Each number is 128 + 32 x the weight over its row's rms, rounded and kept within 0 to 255. Layers, rows and columns count from 0. The size above them is the row's rms in percent of the matrix's.

# layer 4 MLP up, 1536x384, rms 0.053, rows 777-845, columns 336-383
size [111  99 107  99 116 100  95  82  93  93 126 114  99 117 122 102 100 102 105 102 105  91 106  96 106  64  88  87  91  97 111 100 102  93 103  85 102  93 105  82 100  98  95 108  99 101  89 104 111  86 103 110 112  92 101 106 114  93 113  93  88  87  95 109 123 103 113 101  83]
[[166  96 176 160 135 130 122 205 151 121 124 127 130 160 147 109 142 182 167 145 111 137 141 150 161 136 127 137 152  77 101 119 103 162  98 129 125 156 119 169 172 155 117 132  88 160  82  99]
 [100 114 132  79 122 158 110 119 171  45 187 110 167 111 106  95 140  96  70 137  90  49  86 105 152 149  78  88 179 102 126 188 138 140 132 149 142 136 168 162 136 125 131 114  96 140 144 130]
 [119 106  85 153 135  92 136 124  97 200 122 105 105 125 128 112 131 100 140  99 128 155 143 129 186  98 151 114 138 100  73 133 160 103 130 152 147 166 136  89 175 113 167 142 169  94 179 118]
 [158 132 129 127 116 162 159  94  93 140 125  74  67 140 115 123  96  95 152 135 117 142  78 156 148 154 130  93 142 111 150 128 118 132 156 102 139 153 126 169  86 137 219 157 102 106 128 163]
 [ 72 124 130 104 133 151 130  10 174 137 138 101 131 119  75 128 206  79 114 112 137 135 119 152 101 165 134  90 129 150 107 121 143 125  91 142 144  94 134 113 155  80 147 107 180 125 122 180]
 [116 163  86 115 119 145 103  89 155 102 189 128  92 189 126  88 141  94 153 166 159 107 103 139 148 100 188 155 110 139 108 121 153 112 143 110 132  87  91 141 179  81 152 152 125 179 165 136]
 [127 153 153 184 144 141 195 136 115  82 129 154 106  99 134 146 101 144 193 156 128 112  83  79 154 111  90 100 184 165 121 170 112 151 113 127  82  98 128 138 130 132 165 102  89  85 103 110]
 [126  56  93 107 108 140 135 165 140 110 125 175  93 124 116 132 146  57 152 146 134 153 154  87 121 134 107 148 186  83 148 179 139 155 161 107 173 107 109 122 167 115 175 137 134 201 160 166]
 [173 111  91  95 153 173 106 193 100 141 194 161  80 137 148 142  78 148 104 141 133  74 138 145 139  74 187 106 178 108 150  86 111 122 102  56  91 129  98 101 144 137 155 114  92 176  92 115]
 [124 158 130 135  88 163 122 105 159  95 104 136 142 143 133  96  68 169 153 169 175 187 114 129 154 119 116 124 137 129  99  88 164 137 135 151 131 107 100 151  95 158 160 136 161 131 139  83]
 [ 67 177 134  90 158 153 118 141 102 133 141  98 107 146 158 151  75 150 148 111 100 112  66  98 124 141 125 104  83 147  52 132  95 169 134 181 151 149 161 153 137 142 109 156  99 198 112 123]
 [132  99 126 149 143  83 106 132 105 120 148 114  66  88 129 117 149 203 121  93  97 102 149  67 134 123 118 197 168 198 123 165 148 133 155 139 115 190  82 109 169 161 156 171 125 123 163 212]
 [ 81 130 111 148 142 194 102 132 160 146 101 106 111  85 102  98 161  65 155 173 154 111 154 113  44 117 109  95 121 103 163 126  88 118  96  83 183 142  77 134 135 154  52 125 165 129 145  79]
 [ 92 115 129 101 109 131  98 134 116 151 186 118 212 117 174 158 139  86 201 174 121 196 173  73 147 118 128 132 216 183 113 143 129 184  99 136 125  99  86 156 104  92 129 116  41 158 174  78]
 [172 160 182  85 103  82 169 129 131 121 105 115 109 127 176 135 118  98 164 107 180 153  97 130 119 115 107  99 222  89 183 189 168 143 148 101 146 186 133 154 157 152 105  85 138 134  27 122]
 [191 170 127 154 135 150  92 106  87 150 123  66  84  89  91 118 116 206  85 164 161 109 142  49 137 160 119 153 135 144 123 100 159 107 138 152 111 175 122  98 118 138  97 195 156 129 154 139]
 [176 183 160 143 134 160  65 132 146  73 116 141 139 181 152 171 187 144  61  96 108  95 120  79 130 143 151  64 112  47 133 118 124 170  79 157 128 152 153 115 163  99 165 115 164 144  75 115]
 [ 43 126 186 181 104 128 100 104  95 169 213 156 114 204 176 123 100 129 116 107 140 127 128 146 132 106 148  80 151 146 129 102 171 172 134 101 135 106  70 172 145 107 141  66  78 173 136 128]
 [150 126 133 163 135 169 153 192 118 148 117 126 148 129 110  94 161  70 135 180 151 134 107 185 126 137 177 101 151 158 105 132 113 114 116 212 134 110 112 104 169 141 174 165 144 151  97 133]
 [128 126 136 150 126 125 124 144 126 120  61 125 156 107 131 106  83 135 138 103 130  78 101 120 154  98  53  92 105 120 150 126 157  79  93 182 137  93 186  96  74  58  95 137 130 137 122 132]
 [159 112 115 129 125 127 163  87 127 105 106  73 133 196 149  73 145 171 177 181 123 147 114 111 156 158 113 115 128 135  88 114 108  62 182 149 130 117 130 138 147  98 163 130 113 122  91  93]
 [ 98 107 117 152  65 116 135 171 144  96 122  77  95 152 146 175  26 158 142 136 109 166 160  98 172 120  93 126  88 175 157  99 120  99 103  77  98  89 160 143 154 150 149 142  92 153 143 147]
 [156  34 109 120 132 130 109  85 147 100 113 182 126 135 113 103 124 149 107 191  80 117 135 104 133  91 116  90 120 145 130 139 149 150  94 163  95 116 116 150 142 105 130 145  85 149 101 100]
 [104 150 136  89 170 135 159 106 109 121  93 169 143 156 121  97 158 167 118 152 108 137 216 107 104 122 126 134 176 136 159 150  98 122 146 118 143 129  94 124 168 137 142  86 102 161 120 106]
 [ 89 136 138 106 127 110  97 113 197 144 154 139 148  88  93 123 128 140 204 108 114 182  64 128  99 143 167  94 140  89  98  99  90 131 150 149 220 110  98 113  99 101 111  82  88 110 168 110]
 [166 172 132 127 140 104 136 162  96 119  87 127 109  78 133 165 106 119 113 140 148 220 143 155 205 137 121 171 114 108 226 130 113  98 129  90 152 153 109 173 148  72  86 147 110  59 167 124]
 [172  69 182  97 196  86 139 125 149 134  94 121 186  97  83 113 146 133 164 107 138 199 157  61  67  62 132 144 151 122 175 145 170  74 147  58  88 134  94 131 190 161  68  98 131 133 171 117]
 [160 122 164  69 120 118  62  88 132 147 138 122 167 126 128  42 121 134  88 172 127 146 105 105 137  48 118  94 193 104 176 101 137 115 166 162 160 115 169 152 160 115 121  64 122  92 121  86]
 [153 134 117 128 159 118 172  74 135 136 175  85 104  78  99  56 136 116 108 108 137 141 127  86 171 168 108 146 121 180  85 137 160 130 110 144 141 173 113 132  87 112 129 188 114  76 159 175]
 [158 108 168  99 148 158 116 113 139 121 195 130 136 158 158 157  97 151 162 119 124  79 171 132 123 136 109 118 152 121  89 123 132 146 145 129 115 100  97 130 122 134 159 183 163 124  96 116]
 [126 129 167 130 108 148 107 161 142 144 175 120 132  65 135  97  97  79 187 145 178 128 138 110 124 123 128 129 110 147 161 128 172 106  88 119 100 158 139 131 113 169 192  70  64 151 143 144]
 [123 137 173  63  96 107 130 146 104 100 150 133 119 150  98 100 152 107 111 167 185  71  59 128  93 139  87 160 157 114 100 121 142 104 106 128 152 111  87 102 200 141 170 133 149 182 101 143]
 [118 152 138  71  85 133 110 163  69  74  82 110 177 166 204 108 107 123 110 108 131 159 159 137  95  52  87 108 125 111 179 113 216 140 137 155 134 183  88 116 116 155 129 159  97 130 110 132]
 [128 125 118 101 148 102  92 162 127 182 136 150 128 134 120  89 174  70 129 151 139 134 139 157 106 137 156 135 160 134 120 116 115 126 114  72 126 126 134 156 110 186 107 154 106 139 156  85]
 [125 103 145  82  82 123  90 146  93 110 147 180 171 131 103 135 163  90 169 100 149 105 128 158 135 101 128  95 164 125 143 122 125 165 129 142 106  74  89  42 181 153 164  97 169 160 160 129]
 [126 111 225 138  87 134 124 168  83 185 149 173 158 166 163 123 174 103 113 147 141 117 128 141 113  61  63  78 149 121  78 106 148 160  61 107 143 139 156 197 142 101 148  96  94 161 166 180]
 [120 110 151 144 146  69 139  88 104 134 183  99 118 166 107  76 129 115  98 161 205 150  88  98 132 150 122 144 200 112 158 149 145 111 133  70 130 132  96 116 125 129 116 117 122 114 197  51]
 [157 182  71 153 107  57  67 123 177 156 142  79 122 130 124 120  90  81  98 125 111  82 146 125 182 155 166 122  97 182 115 105 167 145 138 129 120 119 141  96 167 109 153 105 141 105 123 100]
 [178 168 211 151 178  99 113 107 137  60 139 178 143 110  87 121 179 112  94  71  70 153 143  90 175 152 118 152 167  83 146 142 130 111 119 100  78 129  73 152 151 104 142  89 104 110 126 114]
 [114 162 128 147 134 108  34 128 116  92  67 144 152 176 146 121 127 169  94 184 190  93 157 191 139 116 139 171 202 122  67 128 169  80 136 113  89 148 143 105  57 177 124 116  55 136 152 152]
 [136 198 106 141 172 146 224 146 115  65 122  62 161 136 107  35 118  96 128 143 106 116 133 169 115 135  86 157 107 156  88 162  50  93 143 228 183 187 175 144 134  66  82 147 169 120 128  88]
 [110 146 151 146  70 122  93  97 164  86 173 103 108  65 165 153 203 169 114 204  71  99 166  93 101 112  81  94 148  69 146 147 153 123 119 120 170 148  91 108 124  73  77 112 162 173 201 112]
 [108 123 136 130  63  96 154 114 120 117 130 174  90 144 100  91 134 116 160 144 115  91 166  68 133 192  91  84  99 112  93 100 105 112 103 105 131 139 124 185 113 132 157 130  76 143 158 146]
 [193  79 172 111 138 138 164  88 161 135 135 175 142 108 106 157 100 107  98 111 113 128  79  94 127 167 147 127 117 150  74  96 145 104  85 150  98 154 149 118 125 166 145 122 108 153 130 130]
 [130 144 153 143 126 112 146  72 116 135 140 113 171 105 113 155 139 102 106 142  90  69  68 110 132 136 104 127 120 160 104 153 107 109 133 121 100  91 118 146 126 130 140 108 129  93 136  61]
 [117 180  89 156 142 127 144  91  92 126 126 106 101  85 175 116 118 146 108 102  87  87 109 159  94 135 114 116 194 135 122 114 132 162 101 114 125  96 137 141 101 135 158 196 145 144 159  97]
 [109 164 145 119 127 154 106 177 108 120 106 157 150 125 121  78 120 108 123 175 144  95 211 102  85 156 129 115 137 105 197 155 128 134  92 105 154 214 156 153 149 170 123 130 113 130  96 107]
 [135  73  63 162 115 132  99 111 172  99 140  94 163 107 147  34  89  65 104 145  98 163 151 178 130 120 139 106 134 117 121 166 160  90 140  90 111 140 185 169 146 122  93 126 151  56  91 144]
 [116  87 100 149 109 116 165 104 103  78  84  95 151 124 164 116 123 113  97 138 162 100 155 135 120 136  97 109 162 151 149 162 113 115 158 143 104 141 148 167 120 132 163 143 168 103  90 135]
 [131 105 123 121 151 143 123 108 124 129 177 125 163 178 150 126 131 149 141 176 181 161 140 167 110 141 132 111 105 144 134 180 131 133 125 121 126 155 128 144 107  96 133 137 104  94 112 147]
 [101 134 183 181 104  95  88 169 150  83 159 101 142 159 110  89 180 136  58 179 141  65 161 109 132 169 144 114 144 173 102  91 121 149 171 143  83 108 127  93  86  82 163 187  86 138 145 114]
 [120 161 115 100 113 144 159  68 137 108  99 133 160  94 137 151  80 143 160  37 146 199 137  81 119  95 167 108 194  72 139 114 119 139 114 155 128 191 139  96 149 138 163 157 120 116 104  74]
 [102  84 165 163  84 120 148  98 118 159 122  72 159 174 179 178 144 123  65 124 115 162 198 117 122 127 139 125 114 133 157  82 153 133 118 125 126 122 104 132 115 138  54 140 130 101 118 160]
 [151 144 136 110 113 165 115 137  87 171 115 176 133 132 135 135  91 101  95 128 131 103  68  98 146 142 113  98 156 123 115  78 147  88 132 102 125  78 152 142 117 153  83 194 144 147 161 109]
 [141 143 162 166  80  23 121 141 142 129 105 117 122 143 191 138  94 142 167 113  67 118 129 119 116 152 108 163  80 123  44 140 195 119 120  66 184 124 105 124 176 108 125 112 123  86  56 134]
 [134 160 130 124 111 148  91 137 172  93 128 155 124 112 155 108  93 169 128  94 160 108  80 160 103 124 105 139  73 181 138 150 185 114  64 144 188 181 152  85 157  98 113  87 125 128 130 109]
 [153  90 111  54 133 113  96  89 106 125 129 138 110 147 162 160  99 151 242  93  92 137 124 139 145 166  93 137  71 103 106 164  91 164 177 163 144 178 114 146  91 103 148 156 102  90  66  80]
 [108 152 139 120 123  80 163 104  94 115 125 109 130 136 110 187 153 150 178 154  83 142  85  92  90  89 107 124 124 157 149 176 122 131 122 130 155 201 139 124 132  97 134  95 155  89 117 155]
 [119 144 128  96 139 121 114 101 125 149  88  94  95 158 110 107 178  85 107 108 180 128 124 117 130 161 134 111 105 128  85 189 118 103 133 144 146 120 116 121 112  92 152 135 141  86 152 147]
 [ 97 152 149 133  67 130 171 104 100 150 184 167 118 160 110 162 112  90 127  68 154 139 159  98 141 116 166 120 116 105 130 108 164 141 155 106 162 136 167  92 140 134 188  96 144 103 119 101]
 [137 152 101 103 122 138  79 153 137 179  97 135 110 110  67 139 108  84  61 158 111  90 164 191 151  69 147  94 140 111 140 148 146  78 150 138 143 105 123 117 146 164 175 115 181 149 150 134]
 [115  76 141 108 135 113  90 124 151 153  91 125 142 221 143 143 132 149 168 141 151 172 102 112 110 127 106 180 129 105 159 132 174 109  98  97 152 117  85 149 118 117 195 130  72 108 164 150]
 [ 96 128 107 128 144 148 111 117 133  93  97  66  86 160 154 123 116  78 143 129 135 136 102 104 110 165  96 135 160 123 134 152 113 197 125 131 151 144 114 167  83 133 143 121 101 145  94 159]
 [ 99 100  85 118 117  88 125 112 137  89  92 130  44 186 109 164 157 139 168 132 227 146 165 142 175 191 110 150  82 152  87 133 131  99 144 124 146  66  96 143 102 113 119  89  93 154 133 129]
 [148 148 129 146 118 139 144 121 138 181 116  69 126 112 188  99 102 143 119  49 154 149  71 119 181 173 125 118 126 136 114 116 133 130  68 167 119 192  83 131 124 122 103 160  75  55 110 166]
 [104 159 185  87 116  98 140 145  73  83 107 159 126 120 193 164 122 170  97 125 137 136 142  96 175 147 106 134 142 117  88 133 125  83 164 151  76 122 111 149 162 112 152 101 129  93  97 128]
 [155 116 171  78 119 103 151 132  97 130 143 162 150  97 175 162 137 157  91 113 129  48 135 100 217 122 130 136 178 126 117 137 157  81 117 173 131 132 120 111 127  92 134 172 112 153 167 106]
 [122 128 146 151 137 106 163  80 134 118 168 156  93 154  98 138 147 104 174 140 128 149 182  46 176 152  78 121 112 132 127 136  79 100  99 152 115 171 122  99 166  84 151 132 101 102  96 111]
 [112 145 147 154 106 136  56  47 124 105 125 181  97  81 172 145 122  97 122 149  61 166  79 102 111 101 100 128 138 135 125 137 127 139 120 149 156  95 143 122 119  95 172 160 143 138 128 100]]
# layer 4 MLP down (transposed), 1536x384, rms 0.0364, rows 777-845, columns 336-383
size [113 102 106  94 108  93  94  80  93 104 125 113  98 112 122  98  99  94 110 101 108 101 107  92  96  56  89  95  97 102 104  96  95  96 114  86  98  92 118  97 102  97  94 108  99 103  88  96 103  94 105  96  98  97  99 106 104  96 117  98  89  89  90  98 119 102 116 108  95]
[[152 129  98 222 154 165  99  99 152 105  97 133  68 118 126 124 155 125 135 105 116  93 112  96 131 154  76 154 143 116 101 118 118 129  92 115 114 147 135  90 155 149 124 101 114 135 166  99]
 [ 91  90 170 178 112 108 119 146 122 148 113 165 103  42 137 100  96  85 121 185 135 112 166 148  92 103 113  76 113 157 101 125 129 158 127 187 116 129 121  99 130 151 116 184 154 124 112 123]
 [106 151 144 164 141 171 120 128 156  72 141 168 119 135 134 118  95 122  99 178 115  75 143 103 143 137 119 138 125 150 153 155 109 146 109 142 149 159  63 165 134 123 158 127 111 151 108  90]
 [143 123  89 169 116 157 144 115 163 190 129 130 126  83 126 143 167 158  77 156 111 128 114 162 112 159  76 184 153  79 148 110 109 160 100 106 100 180 134 105 188 111 150  83 157  93 134 157]
 [101  91  96 194  99 146 147 116 146 116 140 143 125 180 128  90  63  73  85 189 148 184 160  88 151 158 104 121 107 172 104 123 135 133 134 128 168  71 163  73 110 158 128 211 147 119 113 122]
 [151 140 108 115 114 137 138 143 124 131 129 105 164  93 152 109 183 149 129 108 181 145 126  88 130  91 127 116  87  71 138 123 114  85 111 140 175 110 194 128  43 150  84 157  90 108 101 121]
 [ 93 136 202 165 149 105 146 143 110 103 149 127 165 115 115 152 122  72 107  98 188 187 112 106 147 110  59 113 195  83  65 148 108  96 119 131 151  86 141  98 124 107 141  92 117 108  89 132]
 [ 95 111  81 147  79 154 130 154 169 155  73 170  95  85  92 191 170 160 156 175 114  69 148 138 147 140  97 126 133 151 162 144 173 177 106  67 114 121 139 163 171 149 188 119 163 112 138 133]
 [162 145  76 115 139 138 133 180 190 137 104 190 120 123 120 116 123 141 124 103 166 143 174 131  91 158 136 118 117 148  89 112 108 182 145 104 193 174 136 124 153 155 159 130 143 105  91  95]
 [ 94 127 155  92 103  98 172 132 170 104  76 149 110  90 115 138  95 141 146 194 150 111 197 108 155  88 123  90 120 162 109 114 139 138 137 137 124 126 177 107 161 139 120 103 179 128  92  70]
 [ 54 117 114 155 184 143 129 153 133 141 137 139 118 149 191 162 102 107  79 128 135 147 126 126 151 122 112 126 125  93 161 134 103 123 156 101  88 144 145 110 119 120 147 156 111 120 118 110]
 [124 114  59  96 156  90 130 167 144  99 171 168 177 105 177 141 148 140 175 148  99  95 121 175  62 124  81 122  99  81 141  85 101 104 136 124 156 218 128 158 146 193  79  96 135 145  87 119]
 [132 152 148  93 136  99 101 137 142 146 101 106  84 100 188 149 106 116 112 127 142  81  92 104 159 137 131 112  99 144 148 106 128 150 120 104 105 124 124  80 123 143 192 122  91 138 103 117]
 [136 117 145 121 193 163 192 114  84 150 156 161 180 101 125  88 145 127 166 188  98 123 131 131 128 128 148  74  85 108 177 174  91 125 111 108  80  82 121 126 125 127  52  93 159 124 124 131]
 [114 126 118 168 120 164  96 128 189 108 163 110 149  75 136 204 136  99 160 162  94 132 114 158 161  97 101  96  71  88 143 130 163 167 131 164 103 114  70 199 157 104 132 119 165 107 113 136]
 [ 68 139 143 153 183 129 124 186 105 148 123 144 132 157 164 131 179  73 129 144  71  71 144 164 135 130 128 130 127 127 143 120 164 151  95  91 108  75 126 168  31  90  88 169 193 116 169 133]
 [131 102 111 113 135 115 115 122 121 148 133 116  97  97  85 147 134 153 151 175 100 145  79  95 168 109 102 130 102 112 132 158 122 144 149 134 165 179  71  85 125 126 152 124 132 121 138  89]
 [103  91 111  94 112 137 205 154 142 103 120 118 131 124 129 141 162  85 128 144 143 131 197  80  89 139  92  86 111 160 143 128 111 119  97 156 130 157 101  80 116 145 127  98 132 107 111 100]
 [109  40 109 149 167 111  58  86 105 155 103  59 132  76  66 120 128 167 134 119 122 155 109 102 141 106 125 104 133 152 140 130 150  79 136 105 136  99 154 121  94 113  93 104 148 138 112  94]
 [120  90 134 161 128 130  82 142 109  89 104 113 136 179 106  67 133 133 157 212  57 153 169 209  66 112 177 143 103 129 143 173  91 169 104 119 185 150  72 123  97 132 142 109 196 131  88 162]
 [ 98  64 163  91 145 108  70 130 145 170 127  86 106 116  87 156  67  83 137 127 171 137 115 165 117 140 173  87 182 109 202 136 163  97 173 162 121 159 183 170 119 163 139  95 112 148  77  86]
 [ 89 126  92 143 107 207 118 110 125 113 173 108 137 103 108 134  72 170 140 118 134  81 118 156  97  82 107  92 145 161 138 146  95  98 156 116  82 137 135 150 128 135  79  82 165 175 102  65]
 [130  81 121 130 101 175 114 112 118  98 125 132 148 123  81  85 165 118 150  50 107 106 112 102 139 127 118  84 114 189 128  96 119  84  96 105  95 134  94  96  41 157 108 168 124 132 160 131]
 [155 126 168 119 132 122  96 216 147  53 124 152 179 109 130 130  98 115 146  92 184 162  61 170  75 103 130 103 120 117 171 112 119  65 153 103  66  83 108  81 112 121 111 141 190 187 127 175]
 [180 117 140 110 102 103 149 135  86 157 100 159 181 169 128 154 118 111 130 132 152 103 128 188 142  90  62 133 115 131  97 118 126 166 161 118 124 172 105 108 139  78 114 172 150 130 140 144]
 [145  76  93 128  86 127 113 150 115 119 149 165 133 153 168 139 127 125  63 161 138 170 145 146 124 138  91 109 121 147 164 124 129 185 133  96 101 163  99 166  98 124 150 138 168 118 170 156]
 [140  64 170 130  86 134 127 187  61 160 111 119  95 127  83  93 141  65 138  69 145 133 117  90  98  97 142 171  96 105 168 136 106  59 205 125 118 118 137 146 131 113 127 111 190 177 163 188]
 [200 148 168 129 166 172 144 130 129 176 139  71 134 106 137  87 115 106 130 164 159 159  97 132  75 107 122 101 167 103 149 144  63 154 151 147 101 112 159 130 156  79 111 103 108 190 106 154]
 [199 105 120 104 123 154 165 160 134 116 137  97  98 103 134  73 157 124 137 146 102 101  86  81 125 114 116 128  82 189 139 140 111 156  96 110 120 148 119 149  97  69 112 145  72 115 121 154]
 [124 162 152 187 112 105  75 117 131  73  94  84 133  83 141 121  83 163  79 116 161 122 151 115 136 142  93 143 197 101 160  18 129 155 115 171 115 110 125 184 131 114 118 122 152 155 155 172]
 [156 144 106  91 136 122  72  87 141 121 131 167 119 156 123 118 177 195 135 149 106 193 102 129 126 123 109 106 130 164 119 150 123 144 116 176 110 176 132  97 132 210  72 103 145  77 126 102]
 [143 137 110 182 102  62 179  76 151 154 137 111 122 150 180 150  96  90  96 128 126 154 107 157 149 178  91 137 112 160 168 163 163 126 149 174 130 136 138 154  70 117 151 141  77 107 121 169]
 [135  87 116 120 155 118 140 142 166 153 105 121 149 123 112  99 192 111  64  82 122  72 124 156 107 125 117 182 142 139  99 200  64  94  86 111 196  84 123  80 109 111 154 128 141 161 127 102]
 [150 151 146 119 126 100 154 114 159 120  63 149 123 132 182 151  81 142 107 112 140 130  87 143 137 172  97 144 133 175 191 141 140  94 141 125  72 106 129 120 134 117 110 139 150 148 126 109]
 [151 115 100 155  92 124 124  99 131 133 115  92 152 108 126 113 100 136 185 171 169  80  61  73 185 181 130 131 100 148 199  93 104 131 126  52 167 140 133 106 159 142 149 144 112 171 129 118]
 [116 112 188 127 123 107 130 178 113 115 183 110 104 170 155  94 128  95 148  87 107 127 167 131 151  52 145 133  71 142 112  84 188 141  97  65  80 187 164 170 155 106 177  71  93  90 192 181]
 [115 135  77 123 136 132 148 102 100 154  90 114 138 121 167 121 119 114 144 125 113 146 147 129 140  78  90 146  96 142  65  95 129 166 131 118 105  99 178 176 181 101 138 130 140 129  79 159]
 [ 61 134 111 173 182 167 159 108 119 109 185 179 107 117  87  97 112 105 129  95  98  95 159 116  34 166 107 123 142 137 145 139 123 127 124  90  88 127 117 116 157 158  67 130 137 137 128 164]
 [149  60  92 118 126 148 196 118  89 180 142  99 134 168 123 121 140 154 125 116 110  82 175 191 133  97 150  69 167 139 146 142 116 160 114 146 137 131 141 176 175 156 154  91 130 109 103 119]
 [108 177 166  92  88 148 102 185 118 151 158 140 119 178  95 125 101 179 139 175 159  78 104 173 125 129  87 119 130 177 183  75 114 127 198 123  93  97 144 145 136 180 129 143  90 111  79 159]
 [120 143 183 165 132 120 115  98 142 127 162 146 165 122  99 130 123  99 138 150 128 116 119 128 119 149 129  92 169  44  71 136 136 115 126  97  69 147 105 107 150 129 207 118 139 142 140 136]
 [104 114  35 129 107 125 128 160 102 141 127 132  76 121 183 120 192 124 139  90 162 205 155 132 153 166 149 112 126 120 157 103 148  61 126 126 147 118 134 194 144 171 159 124 129 103 137 140]
 [169 118 133 139  92  91 145  78 115 175 110 123 119  76 123  87 122 137  95 136 104  69 161  82 131 137  95 117 115 143 167 151 127 102 122 117 104 104 145 129 124 171  70 127 142 123 164 134]
 [135 132 104 154 195  26 139 189 149 156 121 116 107 180 139 133 159 149 111 209 138 127 178 123 129 112 133 174 179  87 111 117 105 162 123 122 119 104  80  86 161 103 163 124 125  88 175 120]
 [112  80 125 100 189 103 154  94 103 132 109 112 113 131 128  75 120  91  55 102 174 124  92 140 115 112 139 171 124 130 133 148 129 108 172  95 197 116 166 142 203 126 121 101 122 151 153 108]
 [121  43  91 125 126 113  73 141 161 187 153 168 159  96 131 108 114  95 129 163 146 126 138  87  94 102 139  88 116 108 122 129 114 134  99 136 157 108 130 123 137 112 122 125  63  87  78 160]
 [125  83 126 155 175  69 121 128 133 137 134  63 144  39 133 134 150 154 182  83 123 143 138 123 127 167 142 115 168 129 122 143 151  89 131 138 174 110 151 139 132 149  98 109 173 134  66 141]
 [112 158 169 123  86 144  64 146 143 140 144 159 151 120 171  73  91 153 102 146 154 188 137 129  69 113 127  82 139 128 129  88 109 181 108 155 161 139 117  81  98  78 135  84  98 157 144  66]
 [116  61 118 138 108 114 126  61 131 112 166 109 138 165 114 199 113  93 140  88  80  77  86  56 104 101 108 201 105 101 171  62 143 172  99 136 139 120 173 140 132 155  79 109  78 110  92 105]
 [118 112  63 116 113 144 112 153 114  99  89 123 109 144 105 143  91  93 111 124 158  72 133 105 159 142 138 161  77  89 202 134 134 128 178 114 138 110 130  93 125 100 171 172 152 131 143 138]
 [113 159  96 106 136 130  81 126 141 146 152 131 154 124  80 138 100  96 124 100 100 113 118 150  82 151  91 102 108 130 149 118  81 126 140  89 169 109  86 103 163 108 126 123 116 132 172 138]
 [123 111  94 149 108  90 154 123 108 108 137 183 158 169 110 126 129 117 135 181 148  83  88 138 133  93 132 157 114 134  96 195 160 167  60  59 139 113  66 158  69 115 165 131  95 164 135 170]
 [158 166 115 109 148  95  75 128 104 128 105 127 142 110 124  64 129 100 156 127 117 123  69 175 116 156 112 143 228 119 131 172 140 158 174 152 211 153 119 119 132 154 174 143 190 157 120  99]
 [121 147 156  73  93  97 150 118  88 100 103 216 116 119 149 112 120 109  99  99 144 136  43  84  55  77  90 170 183 120 126  97 107 138 140 110 105 120 151 120  82 114 114 172 143 179 136 136]
 [136 166  95  68 147 198  92  91 136 159 161 113 178 116 111 119 168 108 125 154 156 115 108 128 101  98 151  72 159 102 156  98  73 127 125 151  99 127 179  85  77 124 169 192 116 162 144 135]
 [ 86 135  62 132 106 131  84 133 104 115 102 149 128 120 149 112 157 126 191 127 155 182 159 155  85  65 111 185 142  99 148 142 115 132 141  62 126 115 102 188 164  99 149 151 111 176 115 151]
 [148 132 102 146 151 130 137 193 164 147  99 155 161  81 116 128 182 101  82 198 193 184  94 173 170  87  93  87  91 162 166 112 134  88  88  85 113  76  84 139 107  48 122 107 141 160  97 126]
 [128 130  87 160 117 161  87 137 125 166 130  65 120  82 117 109 125 191 146 175 130 115 127 126 153 121 152 123 150 135  71 101 129  90  97 125 124 142 116 113 163 196 102  93  85  86 159 103]
 [138 101 132 127 127  82 147 104 121 167  85 129  82  92 116 102 182 167 151 130 128 146 169  89 146 162 129 171 150 112 126 153  63 196 102 125  81 118  89 137 198 118 131 159 156 115 145  67]
 [103 152 119 159 113  78 155 161 115 200 139 156 104 155  85  87 106 126 175 122 152 106 166 117 123 183 102 109 111 168 134 103 134 115 185 165  71 149 137 173  90 125 144 144 129 110 137 128]
 [ 92 169  84 167 180 171 151 137 126 141 145 172 154  83 163  92 118  74 119 135 106  73 165 121 119 169 206 102  79  96 140  84 137 177 115 129 144 120 161 108 127  69 180  55 136 188  74 118]
 [128  99 112 113 173 168 108 122 104 139 154 173 101 148 119 137 118 138 142 123 171 177 124  95 102 115 125 173 151  78 114 111  85 168  45 133 101 101 108 123 136 131 211 113 171 143 149 127]
 [101 170 164 155 115 144 137 104 154 110 131 175 123  76 133 175 188 144  94  85 123 150 129  94 181 115 134 126 135 128  99 120 147 125  80 113 113 156 106  78 149 123  78 200 107  90 106 136]
 [141 114  85 180 181 155 134 108  88 156 158  82 128  85 226 113 108 121  82 163 179  77 142  92  77 149 123 128 127  86 114 111 119 157  96 113  72 173 106 111 126 160 118 179 128 112 126 114]
 [124 155 142 138  52 165 108 135 119 116 141 127 130  65  70 141  82  97 179 152  80 116 150 108 154  78  91  94  53 145 152 153 122 126 196  91 106  73 110  76  54 146  99 115 121 156 132 124]
 [114 150 160 114 175 155 155 195 154 118 166 140 143 142  98 127 142  79 148 102 141 118 159 133  96  99  72 199 118 137 140 163 142 176 100  99 141  74 105 150 126 145 162  84  84 146 145 138]
 [ 75  88  85 123 123  84  92 108 162 182 108 161 104 129 112  93 131 130 107  81 135 110  83  99 151 119 144 156  85 137 160 105 115 158 106 161 121 117 163 173 153 169 156  88  71 138 118 130]
 [197 146 138  99 139 123 149 136 156 132 128  82 129 135 110 116 135 109 170 116 156 105  93 137 105  52 212 125 145 102 122 136 130  98 164 116 136 171 107 190  92 118 107 100 151 148 126 115]
 [139 110 179 127 119 143  78  70 128 123 159 115  98  67 164 130 182 121 155 118 129 129 109 173 144 123 136 137 144 124  97 108 130 171 194 169 146 102 147 161 116 172 165 100 138  92 122 135]]